config.toml
num_hidden_layers = 9
hidden_size = 64
num_attention_heads = 1
num_key_value_heads = 1
head_dim = 64
intermediate_size = 192
vocab_size = 1024
hidden_act = "tanh_gelu"
norm = "layernorm"
norm_place = "pre"
norm_eps = 1e-05
positions = "learned"
qk_norm = false
attn_scale = 0.125
bias = "all"
tie_word_embeddings = true
parallel_block = false
init = "normal"
init_std_qkv = 0.0625
init_std_o = 0.0147
init_std_up = 0.0625
init_std_down = 0.0147
init_out_by_depth = true
optimizer = "ademamix"
learning_rate = 0.00088
beta1 = 0.9
weight_decay = 0.23
lr_head = 0.0101
warmup_steps = 458
schedule = "cos"
final_lr_fraction = 0.0
batch_tokens = [8192, 16384, 24576]
max_seq_len = 512
doc_mask = true
train_tokens = 132100000
max_steps = 9130
dataset = "wikipedia_en"
Each number is 128 + 24 x the weight over its row's rms, rounded and kept within 0 to 255. Layers, rows and columns count from 0. The size above them is the row's rms in percent of the matrix's.

# layer 5 attention key, 64x64, rms 0.155, rows 46-63, columns 0-63
size [117 101  93 120 106  85  86  99  88 104 116 113 105  85  96 114  99  98]
[[156  96 122 100 158 133 180 151 153 109 168 124 117 155 135 148 148 149 127 120 111 144 121 129 125 140 117 113  84 133 116 121  94 110 119 116 130 142 145 168 107 191 129 133 180  82 140 114 106 109 100 140 139 120 106 129  75 131 155 111 128 127  79 126]
 [153 122 121 138 137 130  93 111 118 136 155 135 124 151  90 144 161  92 139 154 142 104 144 168 157 134 129 122  80 127 112 120 161 162 114 159 111 147  74 132 118 164  93 108 163  82 127 148 126  93 120 122 121 144  97 132 131 126  79 117 180 123 146 133]
 [124 123 150 150 113 140 153 105 150 137 167 106 127 121 112 138 161 128 147 119 111 136 132 150 112 122 137 160  90 199 107 153 106 150 135 100 109 132 103  88 147 167 137 129 138 136 136 124 147 113  73 145 122 114 156 101  72 133 104 136 128 102 115  73]
 [136 164 152 129  96 153  85 127 126 181 128 114 104  75 143 112 116  91 124 137 166  85 121 147 119 115 108 149 161 107 138 132 145 131  92 141 102 170 146 155 171 109 128  87 113 120 102 162  99 126 129 155 131 176 120 123 132 139 112 117 124 111 146 120]
 [138 122 118  96 111 114 107 118 116 157 113 103 129 123 169 148  79 164 119 157 162  80 134 129 160 128 120 126 159 113 137 116 143 108 104 114 124 145 174 116 132  82 142 107 145 133 135 126 133 136 116 138 141 134  66 168 166  90 144 120 143 143  94 171]
 [140 149 136 136 155 146 130 164 144 121 170 118 108 104 138 133 154 111 127  95 104 132 106 143 138 114 149 121 132 173 112 132 107 126 119 104 126 127 148  80 136 161 182 121 116 124 141  96 124 148 116 116 156 107 128 135  48 130 105 120 172 111  96  79]
 [124 146 144 135 126 122 116 105 129 124 178 134 144  95 152 119 127 116 164 119 134  85 138 183 134 113 149 134 109 195 120 142 131 145  97 108  97 131  88 119 124 121 144 127 137 135 143 145 114 114  95 118 145 126 122 132  54 121  79 129 175 109 128  98]
 [107 127 128 144 102 140 139 116 155 125 124 119 164  85 123 138 119 130 170 156 104 140 138  90 122 126 117 125 132 113 122 154 166  96  91 133  91 130 208 150 136 110 146 118  92 130 103 144 141  96  81 146 194 139 123 141 126 129 122 107 106 115 144 120]
 [ 93  97 132 124 129  88  99 139 101 146  62 157 131 105 134  96 120 123 104 122 120 146 102  61 129 133 117 142 161 107 106 145 137  88 139 101 113 114 147 143 134 128 125 147  98 129  99 142 140 143 157 129 121 145 116 128 191 119 174 149 104 139 128 148]
 [ 95 124 167 135 109 140  97 135 125 117 149 137 119 162 125 102 125 114 135 116 128 147 140 133 151 134 145 137 140 181 110 105 117 129 176  88 121 114  88  96 119 127 110 136 152 144 125 102 162 152 111 160 114  76 181 117  80 151 106 163 171 119 125 117]
 [124 125 121 157  90 159 151  92 116 159  83 112 174  99  70 124 118 121 112 107  98 153 115 156 140 148 140 158 130 130 121 139 150 150 115 159 160 147 142 134 112 131 131 132 108  74 106 106  94 130 129 122 138 114 135 123 154 144 147  99 104  85 169 101]
 [130 163 115 145 118 169 146 125 113 106 146  59 130 148 137 166 142 184 111 101 107 110 130 119 140 121 141 125 129 137 130 141 108 158 139 112 144 130  80 130 111 103 145 160 109 145  93 138 132 142 153 109  55 130 161 172 117 117 144 140 138 104 139 142]
 [ 75 118 138 123 101 136  96 151 131 152 114 133  77 107 133  76  92 127 134 141 136 118 124  90 105 177 114 131 152 117 124 133  94 129 139 149 116 110 137 150 117 151 136 161 131 163  93 169 102 169 135 131 109 181 146 132 126 139 175 132 148 122 124 108]
 [137 135 157 130 130 159 123  98 114 145 174 118 147 142 120 149 160 126 115 135 134  95 139 175 137 154 151 142  98 165 131 130 134 139 120 114  99 163 104 108 129 163 149 131 152 136 135 139 112  92  71 135 141 122 106 139  71 117  99 111 168  95 106  78]
 [120 127 110 151 136 116 138 100  82  96 110 146 101 121 152 147 104 170 146 123 134 134  95 108 126 114 105 117 142 119 109 163 141  78  99 127 130 124 156 161 102 129 116 125 116 122  91 123 112 135 181 116 145 174 117 164 139 137 163 135  67 120 159 165]
 [138 107 116 151 146 123 107 174 157 142 132 136 101 131 135 188 127 148 100 156 130 172  89 111 105 153 100 131 112 104 154 112 108 146 149 151 173 111 137 153 124 148 101  81 125 114 124 118  71 169 136 137 116 168 108 124 110 139 121 124 104 115  96 118]
 [123 139  98 126  79 168 108 139 134 117  92 127 127 119 129 120 106 118 145 156  92 186 135  88 118 136 117 147 154  98 151 101 124 126 176 170 155 101 144  99 129 116 108 128 124 131 122 134 153 134 159 110  93 141 153  86 171 148 113 115  88 137 158 118]
 [160 122 117 165  87 127 102 113  95 100 134 121 151 112  98 104 130 114 132 138 175  97 124 150 150 124 142 141 122 151 125 178 171 158 114 150 133 160 101 105  93 134 124 130 148 112 112 126  56 139 133 131 142 125  97 135 128 130 102 117 190 132 109 120]]
# layer 5 attention query, 64x64, rms 0.201, rows 47-63, columns 0-63
size [ 99 119  93  86  85 103 112 103 106  86 109  81 106  91  91 115  95]
[[117  97 143 109 137 111  74  88  92 129 100 133 111 157 112 156 108 111 157 139 138 101 148 148 125 136  90 153 127 151 127 128 159 127 117 136 109 160 147 110 170 106 141  46 165 138 136 149 149 125  97 113 145 127 123 144 154 122  99 111 144 124  90 124]
 [130 117  84 151  87 136 154 119 162 122 139 139 115 108 139 108 144 132 174 118 123 156 164 123 162 153 145 113 134 161 105 138 100 110 136 112  85 142 149 144 144 158 136 143 107  79 143  79 131 102  91  93 147  95 128 107  90 158 127 130 129 106 155 101]
 [ 99 176  97 117 146 111  84 122 115 155 103 148 154 159 172 119 113 105 138 151 112 126 110 130  75 143 139 102 174 101 126 113 131  99 128 172 108 119 137 142 146 123 136 108 145 130 126 134 106 127 130 150 129 146 159 188 151 112  86 115 131  94 148  99]
 [126 135 131 153 195 137 135 108 119 109 106 131 139 156 136 123 138 138 108 100 111 127 117 118 113 117 172  91  97  68 156 121 129 108 117 162 106 168 118 134 154  76 128 128 136 168  89 125 138 142 127 129 110 165 122 175 148  91 127 134 144 146 125 161]
 [166 123 118 170  93 143 185 145 152 142 128 108 108 120 138  95 132  98 133 142 147 150  78 106 131 124 159 123 115 122 114 101  79 122 124  83 142 139 143 133 159 147 124 182 111 150 118 128 110 128 112 160 145  70 125 123 138 161 150 121 104 115 103 130]
 [139 165 156 161 105 131 129 118 108 138 146 114 107 117 145 142  83 120 153 133 126 112  86 139 121 154 155  89  94 128 126 116 130  97 117 107  59 175 170 134 103  77 120 116 123 120 126 123 149 102 116 150 148 127 133 155 136 178 124 117 155  95 138 116]
 [ 88 122  99 144 111 109 161 132 109 176 102 126 145 111 135 132 145 160 103 127 132 159 129 110 101 159 128 134 158 139 101 135 133  99 145 153 101 121 138 140 121 105 140 105  95  81 106 110 153 135 143 124 130 144 138  93 167 135 167 120  90 126 206 118]
 [ 82 121 127 137 160 148 121 136 107 101 124 126 169 148  91  91 139 136 119 112 158 142 124 105 120 156 102 145 144 134 132 113 115 135 160 122  94 111 111 120 112 138 131 199 150 108 114 143 117 100 125 184  88 157 162 123 140 119 156 137 142 159 175 105]
 [133 121 155 161 117 119 104 162 128  89 137 118  88  94 116  73 113 126 137 138 126 133 128 144 116 150 181 127 124 164 122 108 111 111 152  90 120 195 134 126 140 167 126 166 126 141 161 126 123 134 115 134 136  83 154  85 108 108 112 136 167 144 142 129]
 [ 98 131 102 104  62 144 148 104 102 147 120 128 153 134 139 162 151 131  94 129 111 152 132 142 168 117 116 143 155 153  97 154 179 129 123 167 127 128 110 132 126 155 121 111 142  99 124  81  97  92 110 165 155  98 120 138 130 127 116 108 129  92 152 165]
 [148 147 140 139 118 176 173  96 127 145 181 134 150 139 148 147 140 135 124  87 141 121 124 131  99 111 169 146 143 147 154 135 108 121 102  89 141 138 115 105 112 122 110  77 130 160 110 144  99 129 137 116 144  86  87 178  71 132 124 126 136 119 131 120]
 [136 180 131 155 128 130 105 159 116  90 132 133 168 170 113  96 112 155 106 143 130 143 108 129  91 130 110 153 147  80 126 120 116 108 114  99 115 106 118 151 102 158 106 163 182 111 113 138 129 130 159 132 138 143 136  95 110 107 105 117 113 139 169  78]
 [145 121 159 133 116 122 162 119 129 143 124 105 156 129 152 133 169 141 145 103 129 124 156 132 150  93 144 144 142 115 116 152 141  94 100 108  57 147 163 146 176 131 134 117 125 102 106 114 105  85  70 121 168 150 110 158 148 121 115  97 156 118 126 125]
 [107 150 139 111 127 123 135  74 121 102 135 122 128 137 109 156 128 140 133 113 125 102 100  79 111 162 122 130 161 130 167 177 120 150  99 138 150 141 137 128  72 118 112 100 157 101 128 158 106 132 163 157 104 112 167 157 125 117 191 130 123 110 141 142]
 [152 163  93 122 117  92 125 133 168 107 119 126  90 188 100 164 112  96 136 137 107 121 122 107  81 102 139 144 110 120 102 155 118 142 145 149 153 104 126 170 144 162 139 102 121 130 121 157  87 132 131  85 123 135 148 106 131 136 113 136  98 142  79 139]
 [122 129 120 120  73 103 121 134 136 152 107 138 116 121 114  97 133 122 111 117 128 133 150 152 137 124 125 152 133 128 135  95 135 148 158 145 180  92 120 145 189 164 105 102 107 142 104 115 153 165 157 117 139 130 147  94  84 133  92 142 126  93 190 140]
 [118 117 132 116 112 152 139 141  47 108 103 162 107 165  94 113  97 131 161 109 131 101 132 132 125 129 145 135 135 155 124 148 191 114  98 140 123 155 122 135 111 104 105 124 131 149 116 126 143  95 132 146 144 146 138 188 149 126  92  91 137 118 120 161]]
# layer 5 attention value, 64x64, rms 0.112, rows 0-34, columns 0-63
size [ 99 101  94  99 103 123  98 113  91  99 104 100 107  88  90 117  97 104 105 101  98 108  93 100 107  94  96  97  90 122 102 101  98  82 105]
[[132 120 137  98 101 105  68 103 135 126 129 130 135 129 110 143 115 145 135 120 145 128 179 126 157 107 122 147 151 108 128 154 137 146 103 140 119 152 124 159 118 130 192 168 113 149 106 130 122 120 141 112 132  71 151  91 107  94 174 128 100 170  97 114]
 [117 126  99  61 116 176 159 108 147 115 107 115 115 126 161 125 139  81 102 152 144 114 142 152 170 155 141 166 130 170 131 110 132 136 122 106 147 180 137 124 128 101 142 150  85  95 139 140 122 137 121 102 117 148 122 143 126 122 116 125  91  92  94 137]
 [166 142 139 126 127  95  79 125 127 112 106 121 164 134 131 173 115 117 126 145 131 127  76 115 142 134 125 144 157 130  63 168 131 114 143 160 112  93 128 123 152 153 134 142 121 162 101 161 118  90 117 112 119 130 167 147 112 105 161 131 108 175 111 103]
 [115 100 114 154 163  96 126  39 121 150 120  87 125  85  94 113 120 144 117 124 133 129 127 115 141 156  98 154 127 105 150 101 155 149 142 150 114 154 121 106 108 142 150 115 136 119 145  86 155 166 127 153 130 100 125 113 116 165 122 101 157 119 106 111]
 [119 130 112 101  99 117 102 120 153 113 167 168 143 135 108 103 155 163 117  87 161 153 143  88 116 105 103 131 168  84 148 122 125 111 164 157 103 103 125 132 105 146  77  93 142 136 123 106 103 125 122  97 134 136 170 124 112 136 125 119 155 150 170 124]
 [106 153 102 114  78 104 152 107  97 137 120 109  79 128 177 120 137 136 110 143 113 125 153 138 118 173 175  84 120 145 102 127 129 126 128 129 133 110 141 133 162 130 157 168 163 148 131 104 120 103 154 151 131 105 158  80 127  87  98 115 109 137 130 120]
 [125 172 151 115 110 107 138 188 106 128 136 103 103 144  96 151 175 107 121 111 120 150 137 106 123 127 109 117 113 131  90 134 158 109 123 129  82 120 141 133  96  89  81 138 131 175 141 126 120  96 125 128  97 138 160 150 129 162 152 119 168 152 151 105]
 [125 107 118 166 134 103 161 116  98 172 126  98 135 125 146 150 126  92 132 158 139 131 174 159 159  93 148 130 114 137 128  95 110 141 125  98 114 120 132 130 117 121  80 165 150  81  94 118 120 137 123 118 137 164 138 122 155 168 125 120 106 134  72  86]
 [130 150 129  68 106 110 165 109 141 146  93 146  86 152 117 100 117 168 127 104 127 130 156 167 140 102  93 131 113 111 158 146 109 140 139 107 118 153 152  82 108 112 130 107 141 113 111 132 109 165 142 110 113  78 131 132  98 154 165 162 119 137 109 101]
 [124 147 131 143 166 132 146 114 125 103 117  91 112 136 152  89 170 117 167 113  75 133 141 174 108 117  62 132 159 115 121 105 125 130 135  91 171 151 127 137  97 142 108 101  92 118 103 123 149 129 100 142 126 156 127 144 126 104 118 138 119  99 143  85]
 [131 150 148 126 114 117 110  75 148 148 106 126 145 156 145 128 181  61 107 132 128  96 125 159 140 148 101 138 142 128  86 127 132 131 119 127 141  96 125 136  79 107  83 125 131  97 128 161 124 124 110 182 137 143 128 145 150 143 139 112 117 111  73 126]
 [214 173 142 145 137 128 124 107 124 118 107  77 147 144 128 125 192 132 145 137 111 112  89 156 121 156 130 141 160 111  99 123 130 116 171 167 107 142 121  96 152 109 123 129 145 146 115 110 134 113 144 118 142 111 119 102 116 103 143 125  88 136 122 116]
 [112  98 124  82 184 122 175 155 128 116 122  91 144 118 162 163  82 109 151 130 156 120 116 164 165 158 125 120 155 119 129 119 116 134  84 157  94 166 151 116 131 101 117 132 146 125  87 107 115 125 124  89 103 138 154 127 144 145 141 131 135 143 119 100]
 [134 144  98 177 100  85 108 122 158 130 109 147 139 153 129 128 118 114 107 150 152 113  64 125 126 139 138 144 101 120  82 117 107 126 110  94 176 125 130 124  99 131 133 116 131 110 145 128 176 142 134 154 150 162 140 126 157 185  97 129 134  92 115 103]
 [119 142 163 162 117 106 134 111  96 141 148 128 108 123 117 124 175 126 107  92 148 187 136 112 174 103 175 136 134 125 122 137 103  97 132 158 156 135 123 122 142 115 125  61 173 125 132 113  84 143 123 127 131  87 110 112 116 118 123 159 115 158 113 142]
 [105  90 129 118 139 163 122  96 127 150 139  83 174 141 133 116 148 109 120  86 134 122 145 138 109 117  84 122 157 111 140 131 119 129 102 117 171 162 136 155  80 128 114  65 132 117 123 151 153 134 117 179 127 159 154 134 155  97 101 131 132 135  97 115]
 [125 136 151  48 138 171 110 105 106 123 101 115 164 144 128 135 139 113  99 143 130 132 136 115 131 134  80 147 169 125 179 152 144 120 101 137 112 141 132 155  87 140 133 167 152 123 118 157 110  97 139 123 111 126 139 135 106 103 164 121 141 167  93 110]
 [131 139 115 135 159 164  77 121 187 143 116 105 124 110 129 173  94 128 101 114 103 118 132 128 102 107  95 116 120 139 122  64  98 162 138 128 108 150 129 154 101 148 122 152 143 110 138  95 129 120 114 173 148 184 148 161 131 145 137 128 141 133 134 111]
 [124 114 142 110  82  91 115 142 176 165 121 134 119 122 135  86  99  85 156 135 166 125 175 110 152  97 151 121 100 120 147 161 108 146 131 103 129 131 128 121 155 131 115 133  94 174 110 131 115 140 128 114 124  77 114  77 114 113 150 142 121 151 119 161]
 [128  95 136 124  89 112  68 147 172 115 150 142 127 114 117 117 111 157 132 134  88 113  99 119 134 201 156 112 136 135 150 141 109 125 144 130 113 119 122 109 133 148 140  78 118 165 109 128 110 104 168 145 158  97 149 138 124 141 138 144 139 173 134 166]
 [ 82 142 108  85 152 128 161 157  87  96 125  95  96 135 112 121 135 143 113  80 110 135 155 176  87 137 126 148 130 139 146 166 145 126 104  75 133 135 146 151  97 132 181 154 141 169 141 111 141 120 129 115 115 153 126 113 144 131 121 149 115 152 135 120]
 [131 142 129 137 114 148 117 125 146 131 130  91 106 131 144 164 111  70 119  65 122 150 173 151  85 103 118 101 167 114  77 179 147 138 141 119 142 119 128 150 109 121 154  99 102 141 143 136 114 103 100 116 118 119 161 101 124  88 144 127 142 145 151 136]
 [170 175 103 127 109 130 131 121 176 140 126 148 131 121 133  99 120  97  96 134 122 166 116 120  93 124 154 140 115 167 117 133 119 121 141  90 101 180 137  87 125 152  96  99 101 148 176 115 107 167 122 133 127 107 157 143 147 135 139 135 140  76 130 153]
 [117 129 136 115 124 130 160  86 133 172 115 117 130 129  98 149 140 140 102 122 103 102 135 126 145 132 147  92 138 134 118 155 123 132  76 114 127 114 141  98 195 119 105  60 157 147 122 156 134 134 150 170 127 100 146 164 147 124  86 134 124 165 108 119]
 [124 182  85 131 144 104 136 114  87 180 141  95 123 129 118 169 121  87 124 116 136 158 147 114  95 130 103 138 170 114 124 153 174 135 141 121  85 121 121 106 117 145 121 110 136 137 126 115 115 122 106  96 135  96  88  95 110 161 146 140 132 161 132  92]
 [102 141  96 117 144 106 118 154 131 111 140 122 125 129 150 100 120  91 121 113 131 118 170 136  70 131 120 157 108 107 133 156 129 140 143  78 176 131 140 140  41 125 126 160 142 139 159 133 119 143 142 168 113 152 107  94 118 141 133 136 137  99 120 154]
 [137 136 125 153 159 155 129 138 156  84 142  93  99 151 142 111 142  73 116 150 106 108 147 110  89 139 154 153 111 120 147 122 121 125 153 118 157 161 124 117  86 123 107 168 113 140 148 156 112  76 140 189 137 172 111 105 123 132 132 118 110 114 151 132]
 [147  90  70 125 153 157 111 164 157 139 135 110 130 140 156 108 107 140 116 131 121 139 139 161  99 122 129  85 175 125 142 102 125 107 125  89 106 141 142 119 133 134  56 124 149 115  67 138 125 134 111 134 121 134 181 160 136 119 132 131 141 135 140 104]
 [116 110  92 114 145 138 131 137 129 100  96 131 144 137 142 135 119  96 118 102  94  98 103 150 115 139  91 134 141 126 160 116 132 130 128 105 126  33 115 132 122 157 123  93 168 129 102 131 184 125 136 119 168 183 127 129 139 118  94 130 133 124 118 110]
 [122  94 131 169 141 103 123 154  87 150 111  80 118 125 123  91 121 162 148 152 126 151 139 152 162  80 156 114  97 134 126 143 126 127 121  74 146 101 138 106 148 146 142 136 104 168  94 159 139 153 119  87 137 145 121 132 143 108  94 154  94 106 136 113]
 [156 161 155 139 113  48 105 150 154 144 146 168 146 139 115 171 135 120 172 127 120 113  90 115 151 164 118 107 144 110 111 138 111 139 113 159 119 116 119 118 111 123 142  91 146 129 115 102 117 114 144 168 166 129 133 113 135 178 156 131 124 151 149 103]
 [127  84 148 106 124 122 121 129 142 165 156 153 120 105 160 160 122  98 159 141 146 117  67 139 101 208 132 122 116 127 118 148 118 118 130 160 133 142 107 114 118 121 151 129 153 110 127 116 116 109 133 122 142 115 101 111 139 191 162  93 118 144 152 157]
 [ 85  82 152 147 127 112 143 103 102 137 114 107 113 136 116 146 124 117 156 101 142 142  93 133 160 111 115  97 134 103 123 117 117 126  81 124 158  94 118 167 132 159 184  91 130  94 136 148 159 135  92 166 126 133 116 144 158 159  76 111 137 130 137 120]
 [118 157 181 105 111 108 134 162 135  80 106  68 146 154 104 121 133 127 125 128 125  79 125 137 151 109 121 139 104 119 106 163 106 114 135 142 106  93 147 150 131 111 125 145 125 166 138 129 158  87 168 133  86 126 136 117 161 117  87 119 131 151 101 104]
 [136 152 138  99 113  75 137 150 115  92 140 143 111 172 160 147 150 107 187 180 114  94 129 126 108 139 130 112 163 101  96 133 112 136 115  85 132 125 135 134 127 106 141 174 131  98  88 132 125  98 160 134 119 116 127 131 122 139 144 119 119 147 128  73]]
# layer 5 attention output (transposed), 64x64, rms 0.117, rows 0-34, columns 0-63
size [101  94  95 100 104 131  95 104  94 100 102 107 107  82  92 119  93 102 101 103  93 109  86 102 108  91  87  97  91 123 100  99 101  86 113]
[[103 156 107 119 104 150 127 139 144 151 128 129 140  80 138  97 148  91  65 127 143 123 123 135 118 111 115 145 154 144 136 136 185 141 124 158 129 105 111  96 131 105 139 115 175 164  81 128 148 124 118 149 113 106 108 157 135 143 102 106 137  90 183 125]
 [138 143 173 181 105 117 104 106 123 143 160 126 155  85 142 157 119 100 132 149 134 160 163 121 107 139 143 101 150 128 103  75 100 114 138 115  86 112 118 144 157 113 101 105  97 168 103 143 126  98 138 106 123 137 107 134 147 147 102 168 162 123 145 138]
 [108 115 127 109 111 152 176 143 145 103 117 116  99 127  91 107 143 152 123 145 138 156 143 139 158 133 102 118 104 141 139 139 146 159  94 144 137 110 105 117  89 109 122 108 186 150 137 103 158 152 107 130 130  95  84 108 127 116 126 148 114 147 210 121]
 [111 149 118  79 141 168 120 148 105 127 110  73 133 108 140 138 138 151 100 119 132 138 136 108  90 156 151 119 122 119 108 132 154 112 129 126 128 172 101 139 187 152 143 155 121 166 116 129  72 125 121 118 122 150 161 145 135 114 105  97 117 128  85 175]
 [128  92  88  93 143 113 137 171 117  94 103 158  95 140 134  93 159 143 141 119 116 102 104 139 110 104 126 131 116 118 139 117 148 151 140 124 203 132 127 108 149  93 133 155 144 136 163 119 130 158 154 126 143 121 111  93 121 171 125 125 163 146  77 118]
 [142 137 165 161 153 123 132 114 171 107 119 141 149 116 119 163 123  85 129 124 124 110  80 127 139 103 103 145 116 133 128  87  92 137 174  81 122 108 128 116 133 133 145 122 135 154 122 145 100 154  91 119 116  94  91 158 134  98 176 140 172 127 150 156]
 [145 119 114 139  95 161 111 142 139 129 108 136  52 159 120 121 152 131 171 160 136 154 125 120 141 108  88  94  96 120 150 121  79 174 133 112 179 147 148  75 133 152 121 141 133 113 111 109 144 165 131 125 157 122 131 112 121 117 129 109 123 103 144 136]
 [111 103 141 167 119 157 128  96 112 101 145 138 119 118 107 128  74 150 131 107 113 139 111 119 111 142 110 109 142 150 115 165 172  75 125 124  96 153 148 127 125 125 107 139 106 140  96 160 115 162 142 167 147 115 180 159 113 108 130 117 184 122 147 159]
 [144 189 147 154 109 151 115 148  82 121 142 108 117  82 113 108 100 122 110 105 139 100 142 140 151 111 168 137 175 116 123 113 154 127 127 110 164 144 122 128  99 119 104 146 115 169 116 112 149 104 135 173 146  93 113 139 168 137 107  99 120  98 112 159]
 [145 139  99 143 136 144 117 109  98 150 130 144 136 100 149 154  90 122 134 116 157 182 121 140 177 125 176  94  97 141 145 124 109 119 108 127 115 169 116 127 122  85 123 121 106  98 176 118 158 101 152 133 107 123 125 171  89 147 141 112 125 120  85 156]
 [102  80 137 123 119 134 137 134  77 153 134 120 129 130  89 147 123 156 150 142 137 146 158 141 129 148 131  84 105 143 140 112 149 119 108 111  68 162 135  75 166  92 128 127 124 130  99  99 163 137  92 143 153 125 150 142 138 100 146 123 180 128 152 123]
 [ 95 147 116 114 186 139 148 118 131 141 123 140  96 117 111 145  93 128 118 139 142 135 168 138 164 135 145 111  79 141 138 124 121 157 136 148 157 124  85 127 109 103 134  69 100 136 150  91 123 138  73 147 148 110 110 165 168 102 129 128 127 139 126 163]
 [108 128 139 120  69 140 116 141 143 124 173  87 150 128 117 144  78  89 116 119 113 178 119 119 108 123 141  93 126 128 101 133 150 143  81 134 180 114  93 173 101 160 105 138 117 140 120 148 129 169 159 150 131 123 117 147 112 111 113 142 146 127 151 125]
 [143  79 146 122 165 116 135 121 100 123 123 106 146 179 109 137 127 180 136 136 104 124 176  92 163 116 145 142 159 132 116 145 111 114  76  83 108 171 113 102 132 142 124 154 146 114 118 121 107 111 135 148 109 118  95 107 124 117 147 138 166 155 121 163]
 [141 119 113 146 171 120 130 140 154 148  99 149  50 124 114  84 101 127 100 146 140 110 112 143 101 155 116 118 145 144 140 139 153 143 128 119 118 100 125 129 135 129 163 180 125 155 147 118 115 135  92 163 138 102 120 123 145 149 175  98 125 148  75 109]
 [103 101 112 106 111 124 150 145 119 159 135 118 145 113 170 120 110 115 131 133 114 145 134 131 113 117 159  89 101 157 111 108 150 103 112 126 102 139 120 100 168  81 157 199 127 103 156  89 154 140 136 175 113 133 155 137  86 162 151 124 149 117 133 131]
 [119 145  96 126  67 121 138 151 157 130 148 106 152  96  95 119 143 123 126 138 119 159 155 138 102 121 121 107 128 157 127 101 171 126 147 154 136 127 104 127 164  88 127 103 157 144 120  89 191 160 105 129 148 115 131 102 131 139  94 104 119 104 177 125]
 [101 121  99 139  91 134 148  69 111 112 134  90 168 148 155 128 156 137 205 126 151 103 136 113 106 165 141 121 129  92 128 140 170 126 126 169 124 163 105 104 143 106 101 118 128 105 138 134 109 142 162 104 111 137 136 147 105 130 110 135 148 127 120 156]
 [137 144 153 141 118 114  72 147  91 132 117 168  94  95 128 105 112 105 113 131 126 114  93 142 106 120 102 195 182 116 119 130 116 133 130 143  94 114 119 141  96 109 162 172 141 135 106 153 131 106 152 141 126 131 142 160 157 128 106 145 147 109 169 106]
 [141 122 156 114 138 133 146 164  98 135 109 126 170 166 161 112 156 115 111 127 136 117 116 128 128 108 123 152 110  88 131 119 154 156 128 163 111  81 121 132  78  98 158 146 160 105 163 125 104 163 101 134 162 117  83  85 164 104 119 112 135 152 127 109]
 [160 169 102 148  69 136 145 121 156 155 128 111 151 116 140 124 127  80 126 130 127 145 112 129 171  68 145 133 173 134 143 103  79 129 139 114 141 134 124 137 160 170 115 108 108 121 135 136 125 139 136 143 122 104 109 140 108 135 138  73 119  83 154 117]
 [144 146 105 123  73 128 138 116 127 133 117 164 111  87 155  98 146  93 144 128 181 109  98 164 134  98 128  93 113 114 162 101  85 152  98 127 134 107 107  75 164 142 148 135 148 132 134 115 155 127 150 134 108 136 121 167 113 119 153 150 121 121 166 121]
 [187 107 158 152 140 143 130 137 122 122 112 142 128 118 134  98 116 142 176 147 118 103 163 129 139 132 116 113 148  75 106 103  85 144 134  97 127 129  91 121 117 111 123 150  88 143 149 140 107  84 149  81  96 170 117 127 162 117 119 154 152 140 111 155]
 [100  92 184 117 130 149 135 132 129 107 108  96 141  98 165 106 121 134 151 125 131 142 131 131 130 139 152 102 105 132  92 116 129 137 158  91 106 127 125 106 103 145 146 181 111 132 150 110 104 134  70 167 126  91 165 120 175 137 171 126 116 117 146 106]
 [132 123 117  99 111 139 125 111 120 105  75 133  90 139 107  56 123  98 127 117 167 136 124 155 121 102 127  91 139 154 146 119 124 140 123 110 142 161 106 144 170 179 111 112 145 149 154 103 131 134 121 127 151 115 172 167 155  99  96 115 116 116 154 148]
 [175 149  93 131  76 101 138 130 111 168 146 134 130 147 101 112 126  85 110 119 113 106 127 125 167 106 113 176 151 120 145 104  86  97 129 117 100 164 130 125 194 137 128 137 127 111 120 140 167 132 168 132 107 150 102 147 116 101 109 123 149 131 118 117]
 [152 113 105 141 112 114 122  99 139 171 147 169 115 149 118 144 116 128 159 127 136 140 127 134 140 133 115 187  89 111 120  98  84 126 142 146  85 134 148 122 182 110 136  81 127  69 142 123 150 152 143 125 112 126 106 117 131 110  90 136 114 179 116 142]
 [158  87 159 108  90 143 153  98 107  92 158 156 131 117 136 158 105 114 146 107  89 104 112 129 125 108 147 100  83 104 111 128 147 136 144 124 161 144 107 136  72  92 126 118 127 123 186 133 150 154 166 137 124 143 132 137 101 139 125 123 171 155 128 135]
 [108  92 124 123 108  81 178 107  74  91 122 127 183 119 126 145 156 169 114 128 139 147 131 132 142  97 176 114 132 141 141 123 159 121 127 127 111 175 138 166 132 121 133 103 108  75 160 122 119 171 115 123 149 114 123 110 116 109 148 129 135 123 152 139]
 [134 147 158 152 158 153 145 112 134 110 128 170  97  97 145 145 117 156 104 114 111 154  88 120 164 126 148 143 172 134 140 172  98  95 114  97 108 145 134 141  53 125 146 138 114 100 139 131 110  98 141 153 116  97 147 152 112 114 122 114 111 105 156 107]
 [ 99  76 129 109 170 133 100 145 107 138  79 102 154 178 101  99 131 140 108 137 159 134 122 132 158 128 122 128 126 133 150 145 181 165  90 146 143 127 118 108 108 150 107 159 149  86 126 109 109 148 102 160 137 108 117 134 147  82 115 112 141 149 131 141]
 [111 126 130  79 151 121 105 135 123 142 126  91 165 171  91 158 115 117 128 128 123 103 126 146 131 121  78 120 137 109 134  92 139 149  96 160 107  89 130 179 144 166 119 140 164 113 126 122 124 156 104 155 176 157 129 116 132  77 104 132 130 155 110 125]
 [109 106 137  97 133 129 110 143 128 131 110 116 159 119 131 143 134 159 128 125 127 153 106 107 114 142 147 117 159 161 145 143 130 118  75 124 103 120 141 129 133 176 138 168 162 102 123  85 102 118 127 149 122 118 184 110  74 147 197  96 120 117  98 113]
 [116 161 130 137 112 128 122 162 147 136 140 105 109 144 129 130 104 114 136 141 127 174 127 105 145 109 133 150 134 140 107 148  58 118 120 181 167 121 165  79 103 105 165 115 113 122  96 111 123 179 109 121 147  99 115 116 121 126 169 116 142 106 171 113]
 [142  96 138 138 121 132  98 124 118 114 150 124 157 140  89 138  81  89  91  84 123 164 120 103 182 107 104 145 109 166 142 122 131 152 141 154 138 128 153 131 104 141 100  99 169 117 102 113 170 140 132 165 124  90  85 144 127 117 135 120 146 125 152 147]]